{
  "d_model": 576,
  "n_kv_head": 9,
  "tie_embeddings": true,
  "optimizer": "soap_variant",
  "decay_fraction": 0.779,
  "train_tokens": 648800000
}
Each number is 128 + 32 x the weight over its row's rms, rounded and kept within 0 to 255. Layers, rows and columns count from 0. Numbers have three digits each. The size before them is the row's rms in percent of the matrix's.

# down: layer 13 MLP down (transposed), 2304x576, rms 0.0936, rows 1738-1784, columns 288-431
# up: layer 13 MLP up, 2304x576, rms 0.0889, rows 1739-1785, columns 288-431
down1738 096:120125125130131117134158115120144185134143150107179107140110086115088152136104117178163148046141136139145089096157126126149126106073184159083145150065166146149113105108130110112143073158094191133130120119099115077163117100157110101212133145141150131084173082170115129117216089104080138178141114096125072088156065184121139072113146152168120147105133136097076136137137150132069118128134117145066152120152129086103108139102146121130148
up1739 097:105095128130217108115161152143054157129109153157182155151088124143186100126113151123159204144127110116165115139111128174086125145104100154141115127104128131160155132151101174130129155140186081154175100201112116151133159135099129109148135175136108097097129144157158115135086109097044147127125134195156140130087119159150145149126105146096196169121103106144110197085156130170118129131092153108153116200123122133155136122060145104113144
down1739 096:135097138139085126151165159132161160102138126154108122181173151134083109101107122129080124130096112123159115109121150143095085174093154098142143106157138076157101164138117139130099105197105159103113169095140120147141137188106098175120118132110112211133112108149149167147119145126177123100155144084111138140148119096126158128133124108090171188120143104086131203155089134172136123071058149111074144103158158174164101115093124080093109
up1740 096:139096134160109067126092081109134101068131090071093071125135108124150112140112123123146161105109163067159204093160071166108138138134131082138170067130170144141102120058095085118136180134098153072131128139062144172132143073178093122119118186171072153108132138116095146012118150169128091166081119132138161122150160175110071135098113144130150126124120113192119174113085098145116173179121151179105132131119122095127069145124130103124168
down1740 098:103154139139141095092114112064118178107205088122126156114136164123167128104078148152166089090110141150101156115112083106145137165120091145156080142111089127098075097099176135072168105127155102130176096110125175126188139181176121131149169100092101122175087184188132184130116161075134080127153105087165140117088119111130144107088140087150151119088103120097088105101133091140093075111134129071178092110174194102123116158117157171120127
up1741 095:106139135186116167124078126205114122202110078049147116130154132168126221156142136083144132161117176151077134078057117152084127141138100098142164107129090157153063142168114088153136116132140173151105082133211139100112135135070187155179121075136106120139101160149048136104076107140173106130172075170113120119185148100195169125163148184111124154156105116172128160072127102137138148141115141130071126160132096099112138120141184116068128
down1741 099:143136121129136097148120132125092118176089145110072083094166141071109088109103113174154086164168161080083170113140148117098099154142185151158131126079092127157112160178049118099160128129146153105070083071134158137175114097174150148150125079097174159103084129146114104142033045153117079098053155106178113112147107133150136152141132165049168098131116118085141133105105178147111115087113155089169153124077148146112072132172077116146096
up1742 139:206154124115159108169157231079181163106129104137150135161130125130131134159114075149105111155168180102113126079124110078155101119139182058039169118155146124148119189106160103123080155200139153083131188085128111115102120138147163110108144178144146111118138151109148146096125101097074104115115143129098144116156046151089101129100095063072111165137111075128108138143158115156105112085141097114126088110175164162163085186155153116153103
down1742 100:116149148096172133137158185109195111128169129127147123098177161183161135134125086138153166186050141158166152072161162092128131093128190142102147135154133123147157108073124136149109120141055102143125163127114112177139139096158161124098127096115145080117150190125124133088039146140138094145084198139110144168167073113117103153110137099090107125106104094138070119168160157143144071139159112121116160103117129131151121136099155155081076
up1743 090:108141133131061096132139059097142070152172129112134128149128082126121094148092139140136138156101088151127132140136135164151071070184110086095127121126127139144120155104118094098168169158117047088125172154139131144158158166133090152095138167118105094105114190151132152150115136133169110133136154125126068124164129246104153143134129144131123164085156086166123167140078132105116132085087122168144119174101092147125091064133093117204146
down1743 096:162132146119189121079139113087101132083148070080075160087130142077083124085083193141166122154122115162112113139155132162141097137167130115189153152130137187093111140147116146098079143143082123148081189144157127141094152104153090082117153103133158146151095107153101130153114135052095089155136127122086117149092130196118173158085119120179172108154124122123152133140155109147102118123175130119087114092160119167115134155097160155108079
up1744 091:162122149120131132078106081127041094154102112136140156150126184110120161076139108163089076118118132056135150154099141169145155074092098134099080113104128172102067104132102089081136123168114053135114169197169121174172163183138156129226146164181113118148170142103145120098102105106124107194149144110154102122102117162119100130098104117153144094116138150092108146105137107139076136104119132151146173188129111147136139131177101142123175
down1744 094:113123077184079141165135126104101121116120138123141160127128130127110133127100144129094132113117123128164090142138080099111161112168130142167163146145167064067131091081125136124184145138076147116114096160103144128075163130189144078111069140104072115120112152163121137089129092131093138132099085133154163119117163057114138148138086178121119136138157174139073122186109100115171095112130091130127116089124175159100144127130113146090153
up1745 093:102142103198153161169114129095103086115107081179155057122138131166106094186162099076144185108153171114105222184134114115112141121129126136135157159137136106103080109104102157160103140180161128136132109109157063161118140175095138077178164117079130121175124099107131107114140151206123147148188103084111127127161148083167098110114119095142127141133104152124123151149085086212138168097134169132152151110134147098180101114169170103126113
down1745 091:160131186119150117107129109135132162094194123109116075073116084155126174150095115107122143122114093190065091057179152128091157060104139114085096141144085135152098154086117089160117121122184148135120124138070121171113116076141089093127142106078127116077110156132101148091139157128065124170149119135093094152100100191112180107104088145190107083172109115123143081135109135089119033110130154142148081162155122191064146097126095157106123
up1746 103:113152183110087157103119155165147124125080151138138106140114055111122130120176163159121088127166197099152190119115164168159141131112078134102119117142106069115088111117130107086087133138120167082112103136162130111096060116134158135074171132113140132131130122143106119140133156119099095130132127090156124166076116135132179150083147071087152142097123097171057106063188062182108105190049107153121123158149114133131141112152119137113164
down1746 099:191142182185165158153189128122120184150074142163107205172168179099097096113135168137140095087109113150131136188134126101109141121150126145090133120186148073124129123115139076039128113113096109110141133143131116170102074133177160145207095090087146123116134177136147113098060050169105137106088086122164124113140136161090084119096079048110145127123153156160072106116119153192106191140146128148171160110089089126116108175124136147083107
up1747 093:078093141125128150102172124151096093151173157126110141134164069155117044099135095069175120138164161141081166055111113177095125149127123164124125151153148182144099129160120124149074135117154167149133129118152053166115140188126161097118149142096148172130131069139151146156131142089076130197116167085113157127133121132121160100182141106118129074196162097078118120130185119079098104051148090167138106170077100076112108155151061103115175
down1747 087:132144133108090126149087121134149135172082075149158137092164133157142161149091072143116090116104127124099119159119086113169099112137128123141089130129126119073079130128174170129084105120130124138147154105072115128130125092163165153116147081156167113076127144146102077131145156138160130152106095167101143141100113116127136150116174143147216119119145168133037108104163132066102078138130121148117161182144091192081093175103138132127147
up1748 093:097155118096156162102158141123079168101100141066137142142119140098125102147129040120126161126100124151089118128160064092164116134133109041127117131149078168166157119108143099131130131095155136102148118155154194090120144104190108166144164173114117174074065109147095140156077184101120110103037161176116148149128096137196200131111111158079134131101114144096125128132119086126109214114096083116147105121129089112140188152111033118161157
down1748 104:109103159162167126108127065060137108122079110161106092151155076136097127152055082121109109168106220148134159120117153142122118110091114138082144151107120135113135082160096150108099134098091155093209120102135124179115161141144104191101182157150086111070127103122119136098115119175134144109128107153166157175121142136158104103092111132084128105176114112159123206127140127161112117161146097174113168123175147170108167123154093130176179
up1749 098:110017147143142139133146150128157121114163141136173137141086071091167095059104124101155058138145092129131101161166121071169137089136120132108123123192152111145156126133084124178164081079128118107152083080147129153122132139140127080085129056118140163165152117135108100141114214178126123144125095122091082161115110061119093162107115106152138153078109119115145092083080139150154107110147139133158155113174176135080141120096121125137113
down1749 103:096164097181139080175143123135137159087120154159056133069131177168121116145150115124148159072103088116095154140096138107108109119177184146054109093146100106082122129166126179126134164161139065152122129149154163167090137156213115156120085132131136171098103153151132125113110201130119154094138099120148129137102122087069133126175142108109104139138134144136154148126111080115106137138109129180164083104116122144151166116142127151136114
up1750 096:104167128114119128107149116084157184151066138130157087137121181138146165167070136087153152134150141193151108101109125134127138141114136118098153075126119107120101147104200134092110157100107113159147127117117105107134153134103128141182114125126140129200159099184136085156052122158110155120096154136109125090141068070147103117104127132098168129148114090135103127064125142109139095111062089122129139042136155163140067107142168094103054
down1750 103:205175181139121144151158111105092128171144128111153097136099068145121100197111140152099103141139151161192135090148159120112130149174148173168196141064118148107121121130144167074158074141060118128156130086112095121136178154072111099160139139143132141123135137133157137151092192146133113214061150032147087148169155162122146154167052148066124117126085173085136061110137094082103134122145103102199090124127088163143113131167164072150102
up1751 098:088135100097074131084109155196200152123092184097139103137156107073136115138183141190140166099152156100143143061101107097153118139137115132157197219123066107119145095116085107178145120144143100085139149076080057095074187197085120169155137123173092122137106099087117137120165155209136149154120179088100164138107119116117106077110123138130113106097177148092133129064136120129131083216095062123147146133121093156132095176098077128192131
down1751 100:097088209154131128124145115148192133094133118092135103091069106164178138113100102109116121191132107133126053111148099094093154124089136058159114116096114126118162181158153117121087156089147186129107172126164159110131096167106152143064127105127064117161130081135126183090133153135197161137096124115123113167082180146056182188109147098088106136084174141051045159077093093118125069100103131059153069132074164153106127182152111127148152
up1752 093:119137111180155141118144147162139116085136075098151120117144117081102068135111094094152087102165145108112167133163109141168121094133125150105130168133124112140131189136134142121119149067161140140110148102140190130191113142153124183072133118137115147203129138145116121161104130044077050135067090128172052128113142135175153071086140089143071101135122122099121076211102073139159153162164137144111120067156103108115129089076106115122079
down1752 097:146079172178064054128085133140188151099113139115132087123081117196095106162156118152108158141067149085085193122162142153109092141120116088179145100129114103076100134188135163108045112195139114145104133101121181133170117157152090192113165105150149110139105150200125156154074133080138111098118102134092113102135111098132142153080156092117100122138137122108135109185109099109106080145155112120145134128132144240122159109150128129126138
up1753 092:134109170111117186100118114137087141126145161167157132162111145175109110075098056160139090108064094132171140120115113204119117117128070208138039101158110131161099075107116136112112156164087144157119095134056153152088147192148113076108131107136085098150128129114126163139136159106167088147127111118126122160110104094138082132156155200107121078119079161090159118117130062096082173119170112173143146124193099169158117054032144091127102
down1753 096:029146214113094118127085145079086120103141153102133105166102154134124125183146111178140112130161092174128119135139128114109110130155117133140110190139146095138134136108155106000188117107117119148137114140138086200115142163121140121131087101153114060077116116152132140088103095089081081153135120111143088182130117129095183090176112167152179108148100157047092113122130121084128116086215192148154135179157129121124170109120188137087129
up1754 114:124085090106087142146113129063130128190164148149126124153131128156094144132147165120128175104147077163135136109118179117174185196146147146172136092121085167163110127183114155161063113119122132107104123118146127127130146148126121081160032105113148140183093132085208107066153146156146136114099131139118107115126134141174091097140108097099154153161170107123162120116156096074157104158172121129119128118136068156142055135123131082135133
down1754 119:182102132143084137114073147094169112110080129149174085071105103173108187148139092126154170112136104102127141079120135126148153148149215182199134054153181156108130135122153118144151134089148132156140156168057105188146164124142096141149082132170133134190118129116136106153097099110063108113110140145142073144136147143159154109162108131138177130147126106104150142123132145097152089186118114063110140176144162112103039111114128098121122
up1755 102:105105134114179148144129136154136092139171157092142167128077118109114105163114080135109104054123123099076086168122131169139134145111145130162102064139096079079096151121153168136128097109106109115164161164121078077132117157141103178118184102139145166140165116108101182124114094070163097078113126199199175142112112114119140084228186162113113143067119139165172087101172139121150116102062118165113174125086091133126196142157151132095145
down1755 098:095143144143184162105170116118029142185096110217136139112106145109067113177158133096130134132037134140099160135194131164137113142098143085170139143104103117164107157167167160166098116142147154087065135111102181153153108152153118112149166126095201142142153119124107136132109116113127198118213148149120127135104123140136117141124092172091163118163175078113082149125103105150070152126119129148098129111079149167072153113140125085116129
up1756 115:111170116139172085173156214146169150161105087108096158115122168124097138102122167101131131166135072116096081144187136174143181192101142129132150188095137160138151151114111058115123175059167126130091156167130127132122103087101126105132072114099072174178117154098107153117101158132095151116138121153133167121140105112147163099153097141126115090119123182135097132107111131102147190135058165159168116105091141054110186152121153094129113
down1756 101:091169091129069130129165129139110144100122100100157104144118113195095095075135189146133132104148075139122073118135133183120129141124151107164079082140132088118199088153097086158103113109187077095084143166182111194124134115145137182123098165099091123130094146169137194072170124103112102159058116203132146086140117073122175170149097119133145123147151150091103116184139103137152157125078162122152154089154162143128165158112102161142123
up1757 116:115120133147134111208168143134140145170152095132092117208151107161149131113159130091153144069169051162159112099110177096129153097192171099123113135099127099100118130112099117160188151142126154112164113073101185104110084064106098134167114104118090182068153125086094158107136144113136113189112118132170098133168142091168137177105107094150127076116115135210122080134175151142103058088090087076146167138145088155134106126103141087099094
down1757 111:098100088129150173165147164155187112103103109165135143182108092138144090125129073118119107087125109136119158138133136068153127142135158116255125153118175139110132191093122099145137146122105091096092125067107152132153129083114113089135146099133120147068132125134168086162122105106146144157102146178100145148157150092100152107089118126108074076088071147118150116117180124147109126114095139064125171123173152133105160056209144092117123
up1758 106:176159109113121165157173196106125135167156143131099111142127093110113103120093137156087181144148121125092165087126071143133124152104057081184131145126086068152084099162085128187131100077130118103151219121100159098157111153154148157126125149161116142109138140141099117143149067067137147131055137128135108128158133161156120139113125105143044123099162165074100133138073116146125133133176117123137116095159174119099139149126127117097141
down1758 104:090080106076087104136189068118120072165041093159114144099122147124137164173129143107138160142135113114129150099199095193130145146074101128103168169078092099107172120122139218112184001080034133123184125139146116134129143153133115120151116114118144147127133148116121104085164146102114133126111132140119163152161106137114174144158131144117070169087110137073124143163146158104137092123113138134176117094142175155090198154113134127153120
up1759 090:110110099097111160076117097133100115125118126104175143109047142121105099176136164187123133119105130102109156109097024102148067114145167147145126173172130158072121138084108124152109119177100143139089147070115125129160123171157208187162056127155078043104033152130128108106123160124078122110135125174139155156155154147076107139121107151135170105194132117139130093097119127128097156061104141136147096066155109078121155143178079142119114
down1759 092:155153187160179144189151096107152193123073129144183109171067142165130148159131112140068147190153073127107149102134170081144141115142115150139070170086155176113139085176135126093121152139125129130138161118101093089125130066115105114112175139129122187084138099160166161026136078074137102109106125087087105095139127164121115097101139102126159156144106116104115188077081114135113136089107102171135143083126182128028135122080152127151104
up1760 099:153122175156155065131131152094153078161113130150157094077101127161142152168111147164137102125132109128106164122105153107092160197166076105131116203146209110098098083166079140110118091123158107131118100164089080155135120122162151149101173129177089156157128159109087098123130132129116139136079142122206197114145152135081130164100118158185127169128105130081110178128143160164141128160105140166064127105114049080169154146128149151119068
down1760 104:111090109067184118125133081047131162140153136161155159155120140135123141141137101116166084096125192122158119125152130075133143168137107149127122105059128138179082011101136069117082136136169165071088099137145127133077099131062160123126121196115125123126192151143144121118105127130165158181170144181178141138151162115053123188119132139106073205146093153110190153171137170122161075124140186133133111163164094125150123121150126133162090
up1761 101:176130151099070130120093105183113144110087172110146173132117154184142162155094167094104152097103154080118120179134086153147127146160158105148111147156145153108152127184115119188112136143092066093121176101132155155117161083133174123179157088090094111111143105112150135154124134113093117127079092159131133090135148107213119157094113137150124107105113126150142108098160162089143125173119102146158165131065169145130155080147189172103090
down1761 101:159147137167127200128100076130156155119124149139145084118135127114150111150127168106150105140063126109157117140124073142144095091117156079162117126153136098183149097131142114105126147174167149102097100105127134151074089112099153183118163179129109111116163130105126058071079133148103141169118145119169082117093145144098105149119110117172108104154166126174177109192174115109088112137099083118179121109151129179110116066095126115139103
up1762 107:111181134111134130117142147148183120123122141112107148117159155108127172110139108097148130135142119056149103150192099115120135155187158125083105132167143135147129073172166141125100133095138103184149134105028124147135142131164213136148137177104120119110130144122122134138134089104176119088166157132162125109064110139158106162141063146132111113119079188097130124119140096162081152134163179109238104068156104080129131124136148111044157
down1762 102:110150181139144102130134102135094100201169183117163133102073122105160067133143114181036119116106159075136117133152108096132135117104137121099142081128187140174115158130154113118124152098077109121178129151082131131121128152099126092152134146140221147149098134117136199119135106182134134135175119163109081147151228135090123148153160119129145074121109064134135219112186108110150160074140146090127169164099212143117127161137166139138159
up1763 123:102149143107125145140076119089126140125127090149098140107115088074124140144103095157144158103120139188175114133135157084127113061136072059153092103128113111133144124165133111111140115159104155153129150115130157171132120128086189128164146144208069164115087156170101103068111107133172146120073185150111101097167144126112149106087129052119147113112213109130146097161153133138177134098145128124081134112192131126152115104126134122102120
down1763 122:129101090120089145153115150106131148131134145098146184087100123138111139141111086124085109082100107132151143120129109099092137090141079141131106100123139104125154141111194109081154093159130134124119175104133135124086164101132154117149145139139065139125079079154089078130110128149135143155133119082158140116160119120158132139127101148143137094119102109154171146132123170123149015114125178097107113137121159168112088114106124166107139
up1764 093:140145171151146137174122163124134165040129125116139088154138161156180110115097077152121072205167173105100135125108136129157107188140104064123172167154143100146161103122128095141143156150100145122159060089154076050155138095184138143108102169141149094138169142137132157141144173164158146184096146156055173151097132143087206158100118113151128113183063131139124113137092128092097105141165158103137176110122095140109155114118173134137101
down1764 090:154140129097230099128154128180138104124159128124130138125106144131077117126120174123161096097183088154116153178137138096108145041130165100156152077060177131126119102202094130183133099093127118129116187151090135163106115098131113166105146126136121090108116134096096163150152087117132127054142131051114153132103132127119138085101117192125113144094119153123120152125117097092146115096104116168150136120161116112132135050132174117149141
up1765 105:153076116105077137129072180131164108169049048115087159170173212137080109116147129133137118100165085102145133111060153111180124097142123164145079149161090138095129156107146139150168124136119129080078125084091138109104067158131089124138146129170108153135124102142167125132121153149165137134145104112178130138143109174059159100146117098132098116105111137074116133133167091128115094152179171159179123092135102135067149122110096149128130
down1765 095:114152138060148094076211094161085133178144173149177134138143157099164153117147060145118112176111137112089121119088094119120112128143131166147095183066106098172064090182199137169111130129106157184056102158184117092102114132129094109153079197147159084132145129120170141133148164085108142123120180116152125125162139119153181158079110107098072158192133175123140121086102144099141116174146139102165109138197112161134092096149117133137125
up1766 099:123184115122134118149078140115111135132140115092078136158119138188130106133084166091161233132117108117140109137102145117187121234149128133138120075146102120114162150093127116107130094088176113168096119124153132155117151110138144070083096173160138139134153120128107175109092098194151145170147154178136104139119180132092134102106107118147173164117115128168127076065131095171145122104086064057111113173140130138032193148168143134118107
down1766 103:136136093171118113160143141117107145113111119165087132128114141126096128125127120080102154117146174153135141128106159134137160188126136141127145121074130081101136101180149087064186132126106108197062118106139145172142196172103104156129116104161051088119166122141136089167149118135106114122126115184167139179123150123168145129075098074160123127195172204127116110056137095153127081134193101160107157111120186109107137097118146177123142
up1767 104:108121142143141160121112130107178148114117190137125172140147181116076077116130161067141159129141089122107129180158152151164097131163107169151135123090066089142100151131107137080191196105172172150124116075166154106147127126148120183183106103147101167108163139093123112173105149132119105117144150121145125024198109186077134086071152067186131163086137080145086109101114124122112161157078126120119099141135121125133097182106093138107153
down1767 098:122129103160162113068113140126165149174070143195102176144165106095175148088139120084120122083125144142111145129164114105124097161117120172124117119029071112156128135082119101111146120140115143084116130127120091086123158130127117096166080101140155201100109089096155149111080151168071141144135089128057133093106130090079159127147080119135168156133164091194106080094141131154161194077172175132124116173097143165091104131157107187125107
up1768 097:159098067107133117075161106034110107094125098098120158063123108141114098116117113061135125090163097146094153115092157111206139150133081088099092101154130125110139161089104126127127094110180099122142086115147071140150123122113093135166086135170185126089109134138078164117093106145087100110146134151092126080157140125167076146113111090123121130096061121152116130081119143100130137100122133151182101114145128144126081109126096138120172
down1768 101:123144116120113081175107133063128131145157093136104126064099128138124134121146136153139126160100135117089179152116134101134165131135138119138148102199141105115102094123158105099122133155174131148073109160126133091107176090126095118148168122152178148076090174113153127094099074153087135112135103107149142098148122151154098145101118159096126099118149071102141148155138137156161123142201073095132118168113121153128133140124105129081135
up1769 098:053106158118131169143133113110132145190085120144127106110131120132100129135135130113123197109151146157092069145140139141106201119115110166151173184138124139154087144135186124123144136112139145100120191130169097208145139124120126088181145109094118117193119159074135150098120091141072133113121110080135167109113076100137139105084159065118179123067099215119134130155162163153115143095100118068143154155129105130129151151140177163112149
down1769 098:104127146149198115151114139117151170194176163161123204156156118094117134088137117144111134114117099125112177090134142109132167106146121118088153125194189151159075153164114126131111124171147117122084148101140104161136103137121132128091072113102160140082079132188156124189120128110134130150094132127156162107102097167095176092142142083146130142157210087092152099152140140132130139144140074135146114169158097174151141135113078194108158
up1770 099:057103089106156086110132167111135149116114115141111107088152159130150151107169135150131079173139133070066199158130106147139127095112168111099137255113209127138077158139190138121119116186138110160182195126134108118146070114139113121175112115173074146088110070102117150129166085129148110124123095088116137167148079103139160078146125119125084120172096143151149185092096102154106154128081131149140140098092125096162045128068059167148154
down1770 095:091171168165154065108150145158123195091160120164129086180109171075129146154109085114125135128078123168157120076175138075093125100132132148121121167097194166190134134069148136139148144133125108142124150151152137145110134078132135145110115167129149120173133147079131093146112106060126184141138121126113044117132162201117118093173143123114123124108116098080128134104107125174115073121095176241141120133127131159166144141120106092111151
up1771 115:136126095113126133114173085085149086122154138131095155154106143139081127165116202149170154084117123124101159102123160127095170136103037153129146174166164131140094119128163112126115130083133138070073148106168121132135113113130084166242167135131068112147124135112087138175154148146147141178125153096140151138124098172144135146135096140125075178153162101189158089138071098131147116098072154166180096142147146187083157118085190077054121
down1771 111:104122118108125133181109167193153133121109109133138118144184085100154136111182081155121144113096123153107078180142123097130068044169128125169071073123093119137124177123096164127136102137158070161078176115163122131141098205143209134098147139136160125132136099130198097108138147140099111131116080134139045095131092107144075159141122070133147101132078176102148136105102148147124151129188178126101147171098103127206096169126106157139093
up1772 100:112132117156117083099165122166129136191155178116155142094118113109186106119137171081145120142145119148103210075207137103119132130172177134102141169155136116139109092138059170104071188130135174144042145105175064148133139117131149135058145085173173167173142128154061181168121117116134131113110165112126159051132169124186152046122080072180165118116124099180077111155111125145099182130093156136100061072123108111150160122144141163158085
down1772 105:139107134137134117094098091148129145056119148112142130128179163116162148061107112139086054161141088195144129152137120125148125100127204209101134116094113148124125122142143135096162107103136108116130057059187088123174118084115139154155135130114164109109133145107090135159090097150083127146154055124055107091148098105136117097094121133115107148153152149117143120147109079061151075130148132109101060092131185109135128113155188128131105
up1773 095:140136103135117122113139157121137116107069169148197141163115182096128184158140107149138146145111112174121164096119098113107146110106143155138090078111104134135137130167123074106157129111055139094125120119153145139155152109096078140096183116122137137130143161150044120102147099123169133144081131126165142101161113147115109097075123126107185111137101132187074155124118097091090116106143132111091131102148169118079129031143113123095118
down1773 098:107131165176073130153151117147170149120106182106132107047151060136092089151223116095174139143083155153125136108176146157109090105070127146113144087118177143160087155109163097121098151178135146088102166145151146173124117116178084109136168158123103150147160080173057090112077125101076126113123132194134100126126108149176139130077103141132083156154190139108155075109131136137121122149122128171162108107100086102083122169103156147183126
up1774 105:170115070161166131166069167114126129066167140113154174098129129102120080137076094115117045095157064122143183093128139122165108160091104162126116118099154125080140135125125122147149123146118124116147107187133150127152091075105079124127159112093113048114101101102103081202147121113099111115095140078074088103159097130124089130173109169151156132126155125132081118143190096125154156067180138134156090114129122164143164143071105151141106
down1774 100:138134111093065148146101133176080163159102108125098132107084121107153123168118051121142183102123110112113078172146135177170096100113182098082128123147127093086139115123120074089192160133152100147129115182086165180074159095120134133156160144117124056147192148130159102124149122035083130151108067139113134103157117203080147146139124110167129134092155152156128133123154150062181071139114188139129145161147103156081146153113117168181169
up1775 096:170082126111139176130107119070157087117162187115144121171146154117192138123163093094099106138112149129087124090170143138117160111054105119127128107116143139121143140132070161129105133117150138163117079089158197098124141130152111142051107155090131147134096174121133127172125070113103134131058125167125131171089103134093081207094133096109132143124111116124083105126133123123106104139119076116177144155131143171097197198131102109157126
down1775 098:140116116146215142106160085141107133180164156139146109124089170079092149139156113084051087169174126075158084070136211160189100116169121093082096158132090100120168120088132160107041136135123141109133110137046137149169125140144121132072201121099136151111081130093113155105129177219104094114127134132103109104102172115113159112173134183147103132111093137096172106117128135129131110164157083052156151137109130076127147101114132152064105
up1776 100:156188130095172126115140152095098093127107195147164119137060186050113172127104057126109156143118108119093156142100059111068140077109090115126152125090116066131104127113093094081160095094159136117155136141139103188118158166132139174176163110085079115179160107096171155084153165206158134113123207164082082208215127143092180121141102053171128144120108134115142188100076147149123126144150151116102168141104118125075154159150132143141164
down1776 101:171140140127165139108120144114181163134119123118158172167117144084071128194145108143119153175104104121162151214123106175156121104093106121114136147123135097088119125139081055170165132097199138187100091125132135131140127129134187140121124132082106059107135140155178148101093162137138122139146091134172097136126123081135169171103139113138100120197138112083083189120108127130094122181139111131087101132091121051063142085120134159129085
up1777 100:124093116079110132055116166176105139147125125145185148159144079133137159153130095123151143141104121158111156124083147149115079106100080082111135113094098126091136211139124132117111099152160127103134105193191151139172171123127101145134100144096054111136166125178181164142073158129131125117139108056100151152114095126109149158156135112118087206114129084134152169205145110104136100105095156090194102107148145140124145120129093086120111
down1777 101:142151114132128126146140050137000215102152156151057061081117061134104168162075188169113180093153129169105146111117101134101130108062143097093106122124097182074175177155138156131115076123130135177130157181074140099130144100126111107087171182117161116190143108140138141127121206112075136226119148205155131200176151125141143132098091084122129122144149094144129209146128084166164128111120141146145025053132107100151182144138112114143172
up1778 098:139157160147133151092124096157069162113143105070064156163189163192130111184121153180120151080179121130178119132127078129117066074116054179176074106117152162085116068094107124166151099126161101113124159127105143135125153121110133141170136123156124218095127174178085151112090105130162109120133126145104142107114117124124148120116149139129114118179140078151061131168116156099106115138100104091179152175099119127099136116119161119133122
down1778 105:142096091155081115105107092113137102119125077121092075134108141084185129131119113150115146187128138170064108139120153113097166129082167135143071122042045089099198102160086126152100170075163068153166122129098124113136121169183100190152208100223126116131162123142146122101151090167083130108127096142116119109082120042151171143122076104193183151132126137114114125097160079112135048103174130107148119117124126110136127124076114154065155
up1779 095:139122128117086129165136128131139151118131200100129149118093182172078132124188147080143136115087104117148166159151133107116136187130105160162163126102133106149063108186144179084128160193106140168095135090126089078055086126080131145112124091156118128085129167101131124157123165132098122139131091115082126189110126127122131091121135120086166162132092128114161139129141089181157086174117147139137104111125173126099094156124113119133118
down1779 097:135072136119157103086088131118180103108090115078185138132150059169130123148143143215078096074114108117159117138159126146126084148094097098130166108126145107124116118076131137128070110124119165068119125162170139123106129160140063129107151124097131133084155201109094113137120150135169075113174115076128150174154135074122137128167173105157079106074090107089156114110150095142100146174143143158106145099115145164143148113143146129130161
up1780 106:155100129085127100115108132091168187156128103136123129109122151091107129094129159136130121109132120121149202124091193137149151132173124156174161134131066122106130134150107141159150165060078117046152114119079126139106169157132095124107148175113134138037067105126200173092112136142146101106128131113172104146171149150140127151117179125147131160071116139201153130084099066135101113108135140138125139154136085138131106140091151140170100
down1780 091:124112107146080080128098081114116147038099139104097126078032157132152122109078075139155137116122136085183141142115137135209061169159151126109123146183142087097160169110085154145110179072101155168134080169141134113071187162112157162192136146128123072108190138132084132088090100083088116148134141153174180144165124124119161140096184105151136154158169125092106116094100100094128111079130073115070097119122149139129174110120134115157087
up1781 112:121130180128118105124112132113210127175167106191167154117084137150124134159111101130171113160085136105118109072125156085098106151142103143056166144159137142068088148120109142092125115136095152037096131129139165121143133120125151099198099138160091160100114114110065121070108192103115120119099048050152157121140077107169137109105088110149164117178130150116154160118082096143150149118165126104057108110115116161152115155169118173165141
down1781 103:088150082121137122119126065113142111131093121128126119134166144120127134189130143152122110135076109090101181134148169170110092165123130101117136102120133145097120192130149117106211122129133177155124055103119142172151127155113099136131112150163115142113158099118127122125126156150113126157119127113140198128178117079175135146125102148109138116134126178085129162068074141145104119146185132160123144156106173148096122119139105155142111
up1782 095:046104132115155095142163192115066177088170147115193093078118127155123121089175123130156069154140124174116113134095198161147127112186103099100100114141109097106134175129140189120190092153132189117144183120132174155136113093136106097149096236140061129130176107100117152084151083125141126096135094081241151035096142164125091115133104079119092146078169103123162119132108128148108119116106113114107195124058093184133142156126154171112124
down1782 098:135072153102136144124091035131091136108085155111106113107133141153139143118124151127082134156092091154098065174111084158128147061063171108161144054155137150135204145132140102111117176145123164097108131154161171157120131120153136171165130152149098164088119149127068122130171094165123127165073173097106091144160170107138147138140134141144140200106141073116203145170105156134175106123097080139181161119168134141108140094133113107149070
up1783 101:128144130107182112106150155161130167057128083120134154148101082133119164141209130075107121175114126057147194129125114078143144151089136133131069164117091097167133069120143141187143103107142124145223094080101141120118138109109138138170105165082151112169098187127160145139156136175121064115134144124109187102131121088154084132178125122136088192105134167118120069105168147108178143151150112135093147186100131189154081142163134143123126
down1783 101:173156185076190087097080167104199124146170111097126100085125122149139153094111100083146195171058121121177155173208135150112089120119158176122092129155180127147130115110092069156174137144125158130139087139161143155094109105082130114159059153102085077132108134168140065075151158052088068123114136125105133131194115157119064124134125136125133150126116161126192100136144179108141068120161114113133140178155183194115191102150127171095132
up1784 095:107090131144114126125133119122127158082098159130091145069155071148067070185126078149098103111094089089104152101145141134112128071108164093197117146117147077113149090137120098092090126098137108087126133145113102086142111203128127190181109150136081096155187110094168088187160095156100146145160129163155157128083092090080090105094146090132121123139158148114160137136121092190076116116104105149155176148116098133149125164099123148119126
down1784 102:124109150047134122155132172155121127118096138145109166128144159205123161098082160123122153107127107120073198107142179141109088138194110080065126140099151161158092189199128125162136154122129120115148182096174187063125104131185096146168139146179138132134120136105157142104119131092080103120145193107229086129131126112159154129068112175090162069149058120080150086139128153114179132056151061164112165110125140152144158174155095088125133
up1785 101:176113135134140121150174173115136101120126153157117133113087139166173094094151134146144131101185145168147214116097101092115068139106078082119138154124144157145128141104186146105097138103076119169106118158148128077127108164110145152115134156144207107128179161169153146159125191121108124158114070062094128106094040100113136132137090120168180094132119161133143086124100160078123137221141129120076113129118069170113112040119080201125108